From a checkpoint of a small transformer trained on Wikipedia: 12427 steps.
Each number is 500 + 25 x the weight over the matrix's rms, rounded and kept within 0 to 999. Layers, rows and columns count from 0. Numbers have three digits each.

# k: layer 5 attention key, 256x224, rms 0.157, rows 62-110, columns 56-111
# q: layer 5 attention query, 256x224, rms 0.152, rows 63-110, columns 56-111
# v: layer 5 attention value, 256x224, rms 0.14, rows 0-63, columns 56-111
# o: layer 5 attention output (transposed), 256x224, rms 0.229, rows 0-63, columns 56-111
k62:473485508479502495508467507481521474519443486487439505482502499462487497500531526503504488529502514523564497488468498517495522548495502520485475494513502528533486533498
q63:480532532520474490487483503537515468527484513485518517550520499440543490531490431492495473498502545446471541512496524507471506527481456492527515469486489471517506462500
k63:475492530468494516482536509505484487470516507513533483541507515518519452504470498527503495491509507561509461512487512506524498514452537490529502516511559481517493546506
v0:486510541487496509479545527504549494510496516484514489505461510482462518510504505489503527476477498504496507469520515500501473513485501429516520491459517479489476522474
o0:543491502529481481527454524513483481481489489499518486492525491528498501504527497509521480512522490516463510499518484525504516508501513524499495494540482491556495518486
v1:518512489516468492540499472482491470527460493522502502560497497539514491456486519509454460495494481516485482521522482481495503514539509466474502476492499515485524486480
o1:485516507479471504466511510498526488489534520474488452482502534486528491518515486478517530524516485521540514478501496545505460505479511517499505503466513509460505551523
v2:487492498539464506512509480512521493480522472491489495477496492501509487490513503508504502496513528538538512513511505466495499486504491461450504503514518474509507445507
o2:519478510496493486498488517516497511524490521512535478481494485494466535535478502465503495507481512504474498514474502501536529493478517524517495515485501545543511532490
v3:511498500462536495460524491548494488524490516480496506513497525497504488538506488515493501529518509507486554450515474497503474494476546492490529542485524490482508488478
o3:476465513518509472529471514509485527476501493505484488484519474499522487475493504484464517512487536477493464524476516469509528459497473487517502494514453508558520491486
v4:541538517490498498462508444491519512522474484510486518536498481532469514497484502507531505508535536514514477544489533519513483474482494477524499496482510513492471514493
o4:481470464471482495510502516519475510447496526506510485517489505476489511510491492461476508505495496491512515525502432486552517504493537532517473481526479495481498487491
v5:525513482508497478505466497515506529505524483497512511512517498457519528478512500491474462525516502488468485468538497512490487505488441511510461501496494517496506522504
o5:458497494529503548458524504519525494518470519483508507504453535538471514493500470512507524489540483494489543499489480486471467512518535482495510515485520491565504475497
v6:502502486510511540495506507509501464512536526528513529497496503514505495492464533484490492501488481519522469493518507505497488506518496500495486513465517482514500510482
o6:480498477472491499502503484499483517504475516462494480461503473493499519499515441512509529488484514481484515489489493519527525489500483524523451517532485497532511509516
v7:539520523523487501506487498539488506502448528523498521471513502492468493472492494475498509473525503491531506500519501495486474518486537479487512494491513492509499510487
o7:489480505490490483474503482487507485501551508464492506523507506480492497524494469508507523539484505477535486477498517495491495471484482499519483511505498525544480502521
v8:503523507496512509487510526497495508497484532503495496497489497433543517537508470540525487526485513513532480521447503497471507463541503507500505525524476478529522478479
o8:505517516492503529514504557510518466507546510488486519468474472531443487499499518480533503475502500482505529521522483526534491540458519497515492468506468515455482500499
v9:542535501503471477512489494515485491481487458498495512475471546478483519514515490520491516525484478533501493480505469486516496513491501507514486497481497445500520492509
o9:445515501520523490523487500454486472524514513478539477517497475503531471488518487501512481493488544493460516500484522477463518498521495498480536510488489494495475516490
v10:539476509516525453516473497522507484505479490478514493526461482532485509471489497546524508492519521476500483496511497538500484531511498524512484484507510526486556499546
o10:473487490484470509475511502510497488518513476458507521486489493503502494502503466482453517511522513511515509488498529421520518510504473497489516507502542489532510479483
v11:490514510501504495492482490498503493497465507453493504531497485490496495476488511486521469473496489503497490519508529507543521486518525485541464499468514540513496505457
o11:501500516488530523505496500510522497509511515524472483524515492549522497523496475515491522514481472541512496489500503522466488508521487484454521521510475473480515511525
v12:534523513504459500464508513534483490484522509520502554480507516545498512481505544542488475493463518526488516507513501495488487491496497486509486516449487521475476555488
o12:475485501525475530550480476429538485507505502515498494502499479484501472533535452482516523482525526511514477507470492502511478528493490515503503470542496489517481508515
v13:504456488483473474501460493547506503517481521527505448496506511487547496514524522515550507471509513487506490478491483530528508505516508463478497522514474498504478493473
o13:507519504509500518495542511491540486503500543510480503503523486544472520497504487514497496491501491516495520498505496488470482488511511513501510478443515512491509499521
v14:512513542492507506516526494515523468505485516523514513496514480478477518491474505509482528510488470499473511498496525504487501535491484531509506531467495477478495527523
o14:478503485479510499514515492470470506494516466506495513536492562476520464493514506495530496518495539502518499487522484535488474494491490502496503464523503514489505483497
v15:505494475492517461520474503526480530490477518485475550512501533519509508493499472486512505477497519497540507507479492508525523507509484513499486513502501497524488470502
o15:500497514496485487507504526506508476513500480503494495509504478503500483477481520533516474521510528506489514517504505479474454493535505499472502480506502473481528542512
v16:539484546506504512473507478518505488518510513502485508501515477510514527529533502495509481467521496490486482494508527485472520474504480482494533476493448489489488519514
o16:470507470500497485514514499490510530494481490486505484522501549531487465472513523519472494529499498530515508478481508505477484515468531519503476489508523522535519481522
v17:519492481508497518542512488539499523507462475487512505492513545513455503499488482467478473519499490443516527505501501488499518517479518532502527494517507498490500475524
o17:453506514489521485487479517484485494488475497475473511509506509481543513488494520521463521503471503482510483466475483467503499481480497472487494491483525503568506526504
v18:484502513517498497524490516514514510550513508509501474501491508505503518510496479506453468483507511505497526499517499511459508505467467488507511505507479485501500509495
o18:467483487491506512489509467515469505490508474491489538484503520495485490487490493507524527511538516509504508486473507512534513519512495503470499491491500515548505521501
v19:468488487490504493522496521483496512497525474491495511492516486487494480516482553484518505475493471503521462481504496471542516491498510515519498519487509495511512495471
o19:514504507523475496524519504472486522484488533489507500511495525487512522479513501492525490511500491523496510540509496514497482471496497509493522517529499531480508477492
v20:459471513556501512494514499474488519471453479496522477510514493493533493502494487525477496474486460488497479483482471519506478530498503480541526493502473511468538517493
o20:499537518477523488509512507498486485527519539539478499477486474519487531511486513506501477518506527521503504514498501509477503500519517487495450515484509512534486510499
v21:529494464511478498503491515519490473497489476499504527499490534479488484493516515484491497515517513523488504545463537471500514477482466490482509453516490463471514509490
o21:502498490503498496460484471516520490499540507489523504484500470449521509485465487465478492503493468538522485495502510488464489497511527477564521524534518523476512519537
v22:502497467480541513528527534492525496498528486513489479531529501484516526509520466485506460489500517507474513489493492482508509528521475516494499507501490505489482494457
o22:521521503519482498452498488508481507477467497521499509478486470495514483495510534509483490504476463502509499502503494505525516502532523514524512527503524494505493505521
v23:514501509532518489497478523493528505478516505499505463498522482494541525483525504498492498503478518502480527503513489504513500485481473523471488501531476486522490511510
o23:503486498513499523484499510496462505480511467479495515508511469505484451519506484487505489512526487514522492511523513462490483505486495483520517474470505525528509529489
v24:513495459504483556475512477510445513501484497529516469527493493499503489499506548515532499474485485502459550531492471499487477495487471517502508515502490486484478514491
o24:468505507509488505562505487513525456515519521504478503493499483504475482511476497493472494491496518494502547510499511524505512499503528490501488500494505507542509495479
v25:497469498498477507512481493507500485509483507514509456505532521498508502476509517495489471443533494500505488489513457501501484466465483465473537505507527500462493508480
o25:491511512509536516523500522501523502496509493491521524517482504494511494501493496525549501493490484525498492504509530490495488522519510497488500511472499513491530513521
v26:521497502531482482464504477534520542546502486502487535524510502487479501525487517490507489502475472466486519487483496502430486487471505509511522508493512531512474492488
o26:471493473480495516510501515540489494494502529504491505495492527520467501479514473495480495512520494517524477514486468504532500486491491501542490505505461498539496496495
v27:492513507509518495502487495487461499520505485500493549544521509480493478525493451507509516490492496495501509501519460519530469509501466516477476520505467494503519502512
o27:487498499495495478485528479524486506521554499446504474469526514490501517485499518471499497510512500509501508502499505465492524523495538491512506487497518484583487477497
v28:493503484506549491460493471481521486520486518493487477482464538498509461505543514513504451486505473470495513495520501503480501526518544538514506467505510512516559486512
o28:481523519515474511504516487517458504467559474494528520515483487488542493492459511485491538520492536495492515521476487509495507486476461509500495499530473518481482499495
v29:522500462510465518472495512517468514490508492500514473524498482511476500557494497517449483493505509519478490502517427503480485486499494544515544506516501514512504475495
o29:491489479498505487522491485482548481516488498495488530470492497452502486445516550503499513502510473465501502476482501491523528504490540491535480478457493524512485484478
v30:525454486494524508496489544483495523527529515460501508522477491510537486529487495507495516490499460493489504497516502496516509519495454524474495482493500489496547486533
o30:483502456512496511509498504499546472520493481481489505491506502494491501472503508449507522480508515511522511487480525486465516514535500508539507508498543475484465498463
v31:482513517506484565525491476499526507483466506505528515497512474465516509477480524477516519460505531480520483467491530524489508495478471535511483525520505516499472517499
o31:500499506497520482498511496497474480549531479518468483505551540541509501520508510511525507526478460515485483516482493498502496516494522484488502485551487486497569494526
v32:508499473508497498514495519506486533501506481506524539490500463520469512515487502534449505513471508483501498479490491498519504504488495531486457516535488506510550494533
o32:477513528498510521524524511482513462541502507500470467450522507459522508479515502470523507487484505503517491484501514466492512524483489506520538494505508497508467500464
v33:529510492512499528492523492506491492495459515485518521533484471490481517490493503481520521498515512511500501502499491492500478514492511535490537516497518504507490505481
o33:489521496494491487520507541518532502492488520490458473499492512508496515489493509499468523521449506464513505516492484492485518453473518503538449490528526524508519505504
v34:492484504503500520520494473495527514530511477489534544523498497510509498451528501472501499491486499497477532463506492490525476528491514493476497532445522485483539485524
o34:492502476475494480493515518506459501508487509481488465520506506514502496518468472511519510537506526540526493521496527501504504494524481501495534496541533504500504489475
v35:518483495486493508504508457461474499520472481472509481513520507547489503509463527510491499488501492477495500530543463548514523468480572491509491528478509515490523508587
o35:498484509491482494493470524543476473505500523519523492495475495480519505473503483485475473522522506505522529525494496454495473538484478525487503488477470460525523471462
v36:470485521517490493534503518501479506519466520491523488492506481478486509471499491489492507502482524490500503516493491512488487492499521478499485530520502470508483500514
o36:499505504503510503475483518527500511505519492490483499490541484514499494508474522495512487485517511535491483514533517463491490491473487522504520497502489519558539516480
v37:493552498516474491470505512505503494464486476467521489503523504520499489506491515534490527526489485517468485537502522516529501506477544520488458499495517473500498516474
o37:513457488485523497524490483482484525537534515531492514485486510494508459492505488476475506478509489470514495494508477472527504488499482501508487511531473485539463471534
v38:464502499512462501469517480514474488538513497478456493493531487503537498570519528483536510481505498509481508525474494514513504508452494485505532485522452501501487521492
o38:522479539498513475546508532494510516501499517525487505486475531527476486487497514515460481504533510529504495525483507504481503489476479476526501523473477480543493501493
v39:496506497492516515485516481511546508499480482491516511509474495545516503513490511512534526526485482522494502469538535483514489533501489475513534536523458502511479496479
o39:468559517510473478521508479491469483508499503526509475506529513514486457495521481530511499539535509505535475507485462508524495479545505502492456468499506485511504518518
v40:485509485458525489487530481473472518488527486492477464503510495506505491521478507503490478543535507485514503516480477506520488500461476499474515558493479507532488478470
o40:489486505518450493478497509500502506482486517488548516497484518501531490493473512497517505479536517507537488525489506509486510512528525495488490485489525498448470461504
v41:473479474527511501479487496498488574524499515486506508511495502475504520535479477511535507499512526475476476483506502483498529505518532502475509515484503462522512488511
o41:493513496515480491522528479479491443479503468520499518480500512525491518484517513478464504486468490530506514474499513478478517533493477495499498501483523531567470505487
v42:492505490478557525487480501518524513531525491502484514489502479497510486477511497484500507466537511516512517497527499493457447506499515484460495490487538555507521550479
o42:527529504512467512508499486483489497453493496485474507518526481547500507519484489500508527501498500501508472496480487545547531508490464479481488513507520455496501486527
v43:467503467516477516528490490489529514481484510465534484517483504506518506476529460471469505507513505517521518545500495515508499509498496521400515498488531500506498515485
o43:519507513492493487476521517510503495507510504520524526472530484510475532529490511461521500468501472460505514480486509480473500473502514515535508460541535509495486481504
v44:514469470517479500470474497516527539522501518496486499493503469507467500544510484512467487478550522508482487520496476520525508451526509499486513493512499501485513488515
o44:522533522469499506515529497470498468467499529505521534487480531452482476491502534486514511486471493491558534454438480462491503535475534505534459492486506512497483508486
v45:513483511490497518472507502549515488507491519504540534470472514486485497510489490511500492500528525519474483498493556485526516506525562516496503535500499478460497479499
o45:469466494520519516495482480499489507495500485482473520496492481486485507495494467492503502517446528480507522496469486492524482475486446497514509491499472499533499493484
v46:510482507494500482504491504503506510480458485504502507483511470515518526496525498519506551486450533514503501470479495515530524506505517516524527452525461470519498510522
o46:486512524492524505508508525518523488504538491516494514529453504474493433501504524529519462519545458488499520469535497451482492510481507508487501505502486524466477528479
v47:535504523525506520489519495491542449479519490445483494508500476492485474519484511518470474512475467545522534500477528526497515503512462464494510477489481531491507496481
o47:514479482521488468530488498519448486474494532490520518493484497481486521527504489446516515524503466511520488493525461521488493497483562514546483495521494519470497521510
v48:459511526500463501510507489493491524556533525530486520472493499520492497553490509508478474444487517522475513515496529482503531517497531500499501492499522489515522501471
o48:522473518529541549503484513483512489473463507465511486482473506461508496498509488490523503488473476508533514484489496525504503546453506514477473505472509491554469489498
v49:497505470516507528513477499503506493489489518507518523495495490476500496507489513537467517457493518504494467487515518530504493498521503478502516519518497547498527479491
o49:503468506469500484519539511472517515519541496483464488519462506513487508490502490495535456526512505527517516506475492484473499482493510481529476524481507490473490514494
v50:494509511504485487499514496496465518500471569502474500500502533531509497511498496497519470501491483501501470540506502508546519510523521522498532482495484469510520501485
o50:481458501474519500481488518523495519509511472479503486505495474457520485491517492526484527503504492505486497481492523485475496482499481496499477497500468527534448522492
v51:517476509502502502494540504492514509508522506494489515518509503527523510484488510506543506505505500509501509487514501487509503519526506484508472503469463499500520516510
o51:471515458482484462508501490513485501491515475479523474478512476498499471496497485506511504536527498532528505529522537495522475515488507513508522495515511478461509474496
v52:511504565480497490500463485544512480500501491510491490495517488472500513515488526490486565481492486449520463519462496501468492488481489486478538511479466487516502480479
o52:499513473500474528510497491477517505507483502533485535515477489511503522496522454492497449532504505516496517474479531523505535506498471487500502481506491526473477514506
v53:537525471497489507488465492521516546461509507544499488502532485488483516489511512483451505471484513465482511540463485499512474519504498507476502473518495517501500506494
o53:478489509495464507518531485492502483490483502459464483513496502513514486524471511496510474498464505478501524496511491485457518483489535529485489498483522556517495476532
v54:493505505522503491495451525525489509524536515492487516500492477459492530494491449507520544485484508495482507495520505507515513513515484463507535501490496479495535515474
o54:501495536519525518518536511499491503479467463479514545498514508540489484497509526510497489537532482517469479479506502471487492519500483498476505474532475518550483502527
v55:532498479517492522520508517470480507456539471488464519488508482464476506510491514499483518504485509488448496528511512521511515490499505505499500510529511495528514478503
o55:469495488487469488495530466491495481537484508468524490517521511510503469509493531492499451502489498479530538529485477477511522529478519487469464514482525537490485493535
v56:497499497497490467476478499523478518482494533481504492482479513484515486534525497520472503471533496472503493482503492461552520482476485505551519518501485489506496496461
o56:497499515527506503515483534456515505496497535522481484494500458525462525475509487503493509499486508528479507505491523479472495502508475486490501474484496533496479501457
v57:518480477520536508514494475459498516519523518503509485486501517491507455482497486512505496555496486523515547523478514476498540493510483490494491532495517498547510474545
o57:467509506485468490483496522523530463517484498508507489482488497520497489535479526476486538490481543503508503496486508512498460538526506519484527475508506499521477499486
v58:517501505483517496510525480513526478503507540485488527478487504509504479498528487458522495479506522527517524525489495489486518531524503499498535466487495500511465514528
o58:484497513512509489508452507478470500517476494487513478526493474487497479534476488517480512502515475487493500506508490492480495472477527490484479501497477473487532531451
v59:506509493510499510491507496540465523518521534529478532450513476500478480495489515523527463508472483511491491475507505444527504523535515476510507523512466507528508524474
o59:516527518511510483532482502489527472492471479467511503504507517475496496504532469517491557518514483529508515527493526478494467523480519515534462512526500493486474498502
v60:519505509505502516514495508500538503525501434507505572474460489477511493509495460528469528529498498497486494470475521475499505461508462517508465514473463515531526481445
o60:500519529511492504465511477475469516470527554482482465475512546533470463496507503504510532517490503529492493487494483521502498494523508507507528489533506482431449528511
v61:502457512473501492508504492478503460498523526491518455509486498459535499505491537462512491512478511523525520460529499491507480491504485488514516480512515490497502493470
o61:497486494525533490468496540551490553499481453498474517513478484514507521518505516519466525474503486489467499551471504490475507510506500508489488505483525492502521487533
v62:474470502490522497531518503503506505492506527497518506455480542454527501464544478504472479526501494477525505470508493485514491511503532527533473534488485480529494539545
o62:502545481492487515487491493463480499513521487497514519466497490493487504506483491551521536507499491520511526467530519502509505534524453522429499466529531487496465451469
v63:487496484490523478491531514472494506523497512456490536484503522483471506471498483526521526513493490520502475492460480457503475554525460557504489497490496525510501469519
o63:509529485523491493465523529518494472495485509472504474511487478480507494504518470514494492493492534518474535518540535508529512519478505486506523489476535460453504488475
q64:510533518496501516500499540487518489478486524510503493498507451566509545458527524474518504479507445540482532489531477514522523483492516534481534525478538482543521476503
k64:498531517501492488522482514506482490532539498493504488490512490479481510499557480463504473505503490473466439517490561490489467449471497455541446538475495527519547483470
q65:500486488520490515490483495539506502496521512518528488509505555506523494479487490522491491491511529456525511509457462485494516491481508505521469529480473478492484477523
k65:501505524512457526495463464505494482462535523498494497491446440497532475512477460544478518536524506536493502508470506478501534491483513489477463448535521549510484493479
q66:492472490537559487473517521453492482556434511508465517497551533516496531446564564522478522455535539567461514561486520517519479507469523485490489490514497497502489466446
k66:521535469457490481509546492498501524477487463511493453512502509439443564528441471537531458544492474511516443536501481526494476545516442454522494499536490493503518522488
q67:530502519484464496513497489485555497509492510538478516455516513508494477523492470526501568547523444502531475481508505478481497521531510513536497506490511554495481524515
k67:473479513463477491498532509452488493493479501482487464528507482504509507516509484488539520495479463489527452538504497473508511471486462541493478476480478458462505467504
q68:516482526490476503532467467526488490468469475481481543447517509509487482490509514507475493528489527477512523505503481473491564464531508518531493511525519519482494483449
k68:482509481533498545525525505468541524518472502507458471479491495514558484520487504534505516473526483483544479495463520488499480511494488506470522498491488523448510475498
q69:507532507479496491515470526500559499495466497526496523443491484467491493479502478504523493499498524514523521493477504527506520471508523501502500483531511495523484465534
k69:507495492550476471522527473459481438491473530474499463533499485516523475511492480509504486497550511489543465484522494511484515537495496483490507467563492478440481495534
q70:479508517484482501541479452490563552531484489544469528482494530447506475515485495537511509472537493473542488461474518473483537521472496481461497498515473515508491537494
k70:498507520508472463509489549495473485486524516545498454522474443517497447486489450475554526500470473509492501495554492509462520493517503537521519468493486469495545440484
q71:462517514518496507484430489525489464489536503476520532499482520502486510450506465499495480509437543533493506494500520532469490436481535502475513487532478497500481474513
k71:487493479507523523540456480463561511508465503497493541460480489526486493515557506518461519507485526453522472462497528564507487481453536489504485493512500544471454494493
q72:531477506533511493508505495511487505467518532539462497527517466499517477462465514525534498500525505535463514509499515536506482482501472460520495476513489482518481459455
k72:519584480476511512501525526511478528522458461474471507526487465505469473484526515561500424459533488515510472507542530470494519463545436523519529499507479490482517480490
q73:484504481452468504517462495498544485508510492506501504443499519474528538514492496503470508464513498486570442450519523520477532491487538485509504510482480494490487494515
k73:459465517492476480509488524517492523506489542498495466509466516459449502538560465502543511498516529475471534493533501522465531501460489516504487521467479480499496488528
q74:482496507509517486503505500508525502511466516474497486484502496455492517492536423498487499500479511495514506507498535506504507491492526448494521517471499549514472517514
k74:512503515460465476485507518507502510534533506487461533488516560483487501489487456505491470532517545512496544463460495503498483470465523534534477460525540531506525455479
q75:540484511449488509525498512511509470556507487488489527505513494489544503495522515488490503466499520513491537511494523491499509523533496463539526480507492537483512555536
k75:513477450516517519554502493486475540501469476536494529507520458501438518536505501491523530489570514505507520490502496540501507503494514504503499504555492534441452512476
q76:497478501504459516515514476501507449498499455485501495511506509476497447506513475523507487483504510546505499535473489521497460502485498457485491485513507489512467496528
k76:498493502471503468523535509473495479513476492482553508505438524530506462470522503488527504469453537510513470487490499472506506467503505532470481478509484502525481537466
q77:514534468506536509491498475505473492482512509531456462474517520486475526494469488503524508508497500493546496504484510538515500491494532540486521487476526506550482510492
k77:523506477522469487528527484476538508485526493489528502535483489478521499536479454558524470512481470492464463501515479517538500514481479492510537460489517504456516521445
q78:511493519510510475453456544471470484493519496534486447545476465517471532474500536457496516521484484495487529523469510471500494505447530508486486525500489534510499494467
k78:488539511479464501510506539537514485490467504513557473462500505454536528486508489493479443551495474446544563509485503517533497486529474486529480510483519501518480495519
q79:481517501508559490501554440506489485513504493488524490445494507491475535484459556503498531543527488510516474498512490506481500490485532520518501505535492556507508488509
k79:534490490526495516526494501482586505507502492461483516525482489515516487528495509482491537501555536477504459534493513506516468530470462524472460481499526507470472493476
q80:535494519468510502495480470513519521549432475481524394509524473483436502528482516489456521471544472494503453501521507511458530536444512533524473507461502508504517550480
k80:482503505500543483561546524548531483507493573484490507516487500529560484468466463453536509531474506439497535546489449480478503542502421519471545472489539507501471488474
q81:527460508496487500523460475480520526515450532510529503475539508479507496513487489503504458478464514466616489464519519485475531470556510501495498518472509497435533472511
k81:512487479511524529486530514535503509492499534551501499515481508504492569480495505501468484507466575524483498486475510542547478522514478483530470474475496495464558533507
q82:498495485493511489501455498501465495459549502506483484482459489502500489482534486509498527494518546502494464473494531486529498492499504508513515504510496516478470453518
k82:475522514504500494475479508497469473476494486464487476517504511523500454465489494492545479512500543447518490502523521502470565504483490539520471519453522486453520483485
q83:483554496520476491522450458494545510538461513503501476489516485487500448513550501521462533503541470503505558495511464497531511504519496496485520498526506492486480521499
k83:517501518521495495507530505466490500495518462477490486460461522475507480502505503486530512467471542507520454474491507487489513502496538511464540515536522538518527527531
q84:505505482476480499524503524469489490449486488536510528493487502510463527482500540529525482496475494486493488476442480462510492535506473455541486539515459487513482509492
k84:541492534489518469479483486485471499469479490511522461513481503515527462517502472515532530513538488470523479489533505502435556514509454497478473511457489456480503455512
q85:463485454491478473463499443500526491484485496496482517496481532501522499500479446505522475479505482477473529487538491519493523498543469495534490497519507490499495503540
k85:503529474524461497500513535479492495470520469518460488494484456503480458494498465553523513492487463519529457498479538494505496517481484490494489547529515505494506488487
q86:474477458517536535464480541472515512497501520499483513492480496530494477518491467470515549515547519507475519532448494493534554522478463509435467503462489481472498510468
k86:495514529505512492491514528510523474502505491508513475477514479464513524477524520507522447481448513517471550574489515483478493495530497507515509508495488486473509456468
q87:511495501479509471434492488512482517496476476494483491535465498484484532451528496449520496563522491497461509481456522475520527510454461501522508517498503508496499495529
k87:545504466506494459544538475484527526517511503517470526480526481496468503515507514517441502489500481471472506541508554490500487517507515468563489475507476509555491509470
q88:512511494459499496513492490471514511482524468532482523461482489551497505506502485533444470479491536488471510508537527508537497534468551512532514507477466487529475510498
k88:502491476504495513528485508475543481534524503490456466480528520517514433515536494467501546538484497514484494504499458468495542483465515522478464507461475439510498492525
q89:530470484526484507522499528506499570509503500514488560492494484500473497495515494523482495491527488432498475462508546473422514522525510480509497446482545514460514461460
k89:505524563526496492517508488493481487495496556478508512541519536478474546512514494492503521463528490521513509514501483479490524495523501491535455468506510509477481513527
q90:517483462503487487522545519490550462481456498548467461501522478537511464446519491503469507535579535507478517502482502483484479498483487517508486479493530498491525499508
k90:457561487480456505510470523508503514538490483508471530505503486535470474501483520506495501516517495531498493489492547548517516471431484508521517529482504485489504516482
q91:514487529490516499477498540511544506507526490460499458498531484464537508522523493523535512462474474514519471541533496495521515505519506526458521512453502493516520495471
k91:532518511482505491493508491475481515475540510478483528537542517514531468476489535499482466516496536523509509482477533544512522515498531545487506472533498502480534475467
q92:487509514539512463493555465510457507523504469520487494508455503480468487478487477561471496538500487477516447465523469486504511479505543477440508518556498510520504483534
k92:520510512468483517523487510459502479444512481474528503533481468483539518504459476473486495487488473476533505508548500512532508417463526499496512450502518474545510543483
q93:518472513488485515508539489500540480506506496529473539514481492515496521533501505521493547482524477496512497496475504497546432484507532507470470504518500541421498448521
k93:508517489498471480546458560516479511494519526533527476492473508513449500483475515490474475513489468517534502527500500527500501474508469485484542545490499508530483527520
q94:515459485525488513517501503484480546523501506508481520508509482523551518522491505519531491525489434484461446549458457558512487502466510496481502444469455481536511490500
k94:489532523492464448460539500533495456464511509450497459491544506464494483519456522483457500498467515508523503509536556464494505467536457534495461502467517497482493542544
q95:513483474525494529511505523548512488442542503510511494474513500568523513506515516486521489523487483496487500497549499489461498538523518472535485511453493496516490527506
k95:513525513528538495524500523458494549510570518493489490523463530542494490514541475492501512454498470524507476466503526494512540537503503525466480501483510515528504463488
q96:482481508484521520539504443528451521481498466475471512439535508475505488511479499524486497504473502464508444428472462460509555500511502524523510496509530524504514538517
k96:539462468540519508486572503494552438531421530499494482492500515515484509508495496510514505488520457515503536518508506502510488490498496570491521537479524476473475475511
q97:532539496511483519473526541499488486522490524504503511567544463543477544484515519468510497499497485547486494517476464517528500480480463489499496509507524499521500480480
k97:496500534503505504493486484517446530506534464544470541512503515462487495470503492507492461547497507459502488489491481428457488506492494449498528480510503483513536536507
q98:457495463504519515525492463517561524494522476522503515497441498525501461504499501538471487451447508515531546525476457538491500527512558498506480519487465476499519456484
k98:506530504471548471485506495465547520506460466438474481495556519528501462500483498520465476472523537545471483529479490452511501534493523507465536457539495486472532480470
q99:496479460475530501519496460469477502489498464515521489522493481529500527492515492450491443459523510477528536487467499492491545511508507515520503509487484492442488538514
k99:534497542542464495500513562493537489515497503510493507412511502530534445504511479466511504502474505488492478491541501490493546533453498527490457519496510524532508494495
q100:499494534507500541493548481533479526504464528448514500489559538471516499527481482444515486511477485506481516488502509506445519508472488484487495455520490481486519517498
k100:488556517477568523506508479485514497527519466529485500474518489498493552485497492536529524462462498513526532502506491464517519459509494507528542465475493519479493472518
q101:483504493479539520484496440476469514486531537496492499442473505535514462509459486519504495483522481508520473484525447465483500487498512539544509508535467501470512511514
k101:501508524522518467495504508429514504504530496537522496455515480533461495496502514506489544477471493488516482467540482502490487511427491503512483484426536460457519475493
q102:477463529504507498531535537548475498492494491453481538547506490523522537537548490526515517526503476484517491532464496474559483478456523439475468485519475512471485510526
k102:511514519506494504478479461530517509480553488482480486498496511495513488526515459519486483506464527531495517520517443481483474471560478534495497507491486520513511547468
q103:457476535515480499475511513488541547522461502484475481475554509432474519497514481508500451538486491524459485522468507521506553527478486487490484482481503468569489518452
k103:519527474418479531476540505506481521468507529488504525525479507502508502496473486516509500487448495493488502437493497501521496488483518488523543449519494514510508501483
q104:464483499513487495509525461499480507527517501462527549474499515488533507496457477498489490476462509483529512514525527453458512531511521496508507486488524491500480508535
k104:452483497514503519460477492530536507488478503523454481516519508507499539509520507511503520509492479502494520495524463543544479466511486518504460482505503533483532538528
q105:526499550464509483484478495482470488511500461523491487508452466488505499471516529515502494503476485494533480502497496533500505540473495521498523495484467487491482482531
k105:503512477501503440489505492552517493506539527508532499476518495495492459536476491500459502516496495460505505465513536506512492494477509534515474513515485498496517518465
q106:493482532503455494578444544463490506510484484505545503493510465485515525513512485540484534533493504507504505494527500551506516492472498467457508483516507521497482464514
k106:474471506493505481472493446485544473470513501487480522502469515495507509507484488538512472515447495502515487490506469521527477497508485497487479476501478475479555527490
q107:479470463548458462503516480487542493499487495465530472466484541525514534456491481544507465483496542462533508484538493505485528505570503515509511512487521511520499480481
k107:500503496513501544450501551481555466503469510505491509549487432494495495494558499496479493496495524506494464465455568512528468463474531508484468503538487549489505483499
q108:480518472482465516517531496529542483464556525470438501440526502482497480499471431516538512522504494459493514518446462521493527524523535463539497462557486502533515500505
k108:435458502484507524465507537461536489458459498516515519466468532458451521513561491490557481433493492508522478479501506550509492481512475517489499513517567519502488520511
q109:513495534489492514499494493514494514564469543480498439498529472523510482487453504486527485478522502530503513478461487477479487493514465555519542504488500474523510468531
k109:479463493500515463534488508534503479470503503533503543503498495484474505492513502536488495498461574465466475512485486527463493494513473479512486523516473505500485502517
q110:528511504456474505483475530506524490522496501482500467479533519504538517462484503460526488498502481519517507465518518495463492496513463539510517496470508426518488478500
k110:500483476512463502554437514514474500477497559512490453521482451503529557496518494548552516491499545484481524491460505476517496507491502466498469500473540554482457498528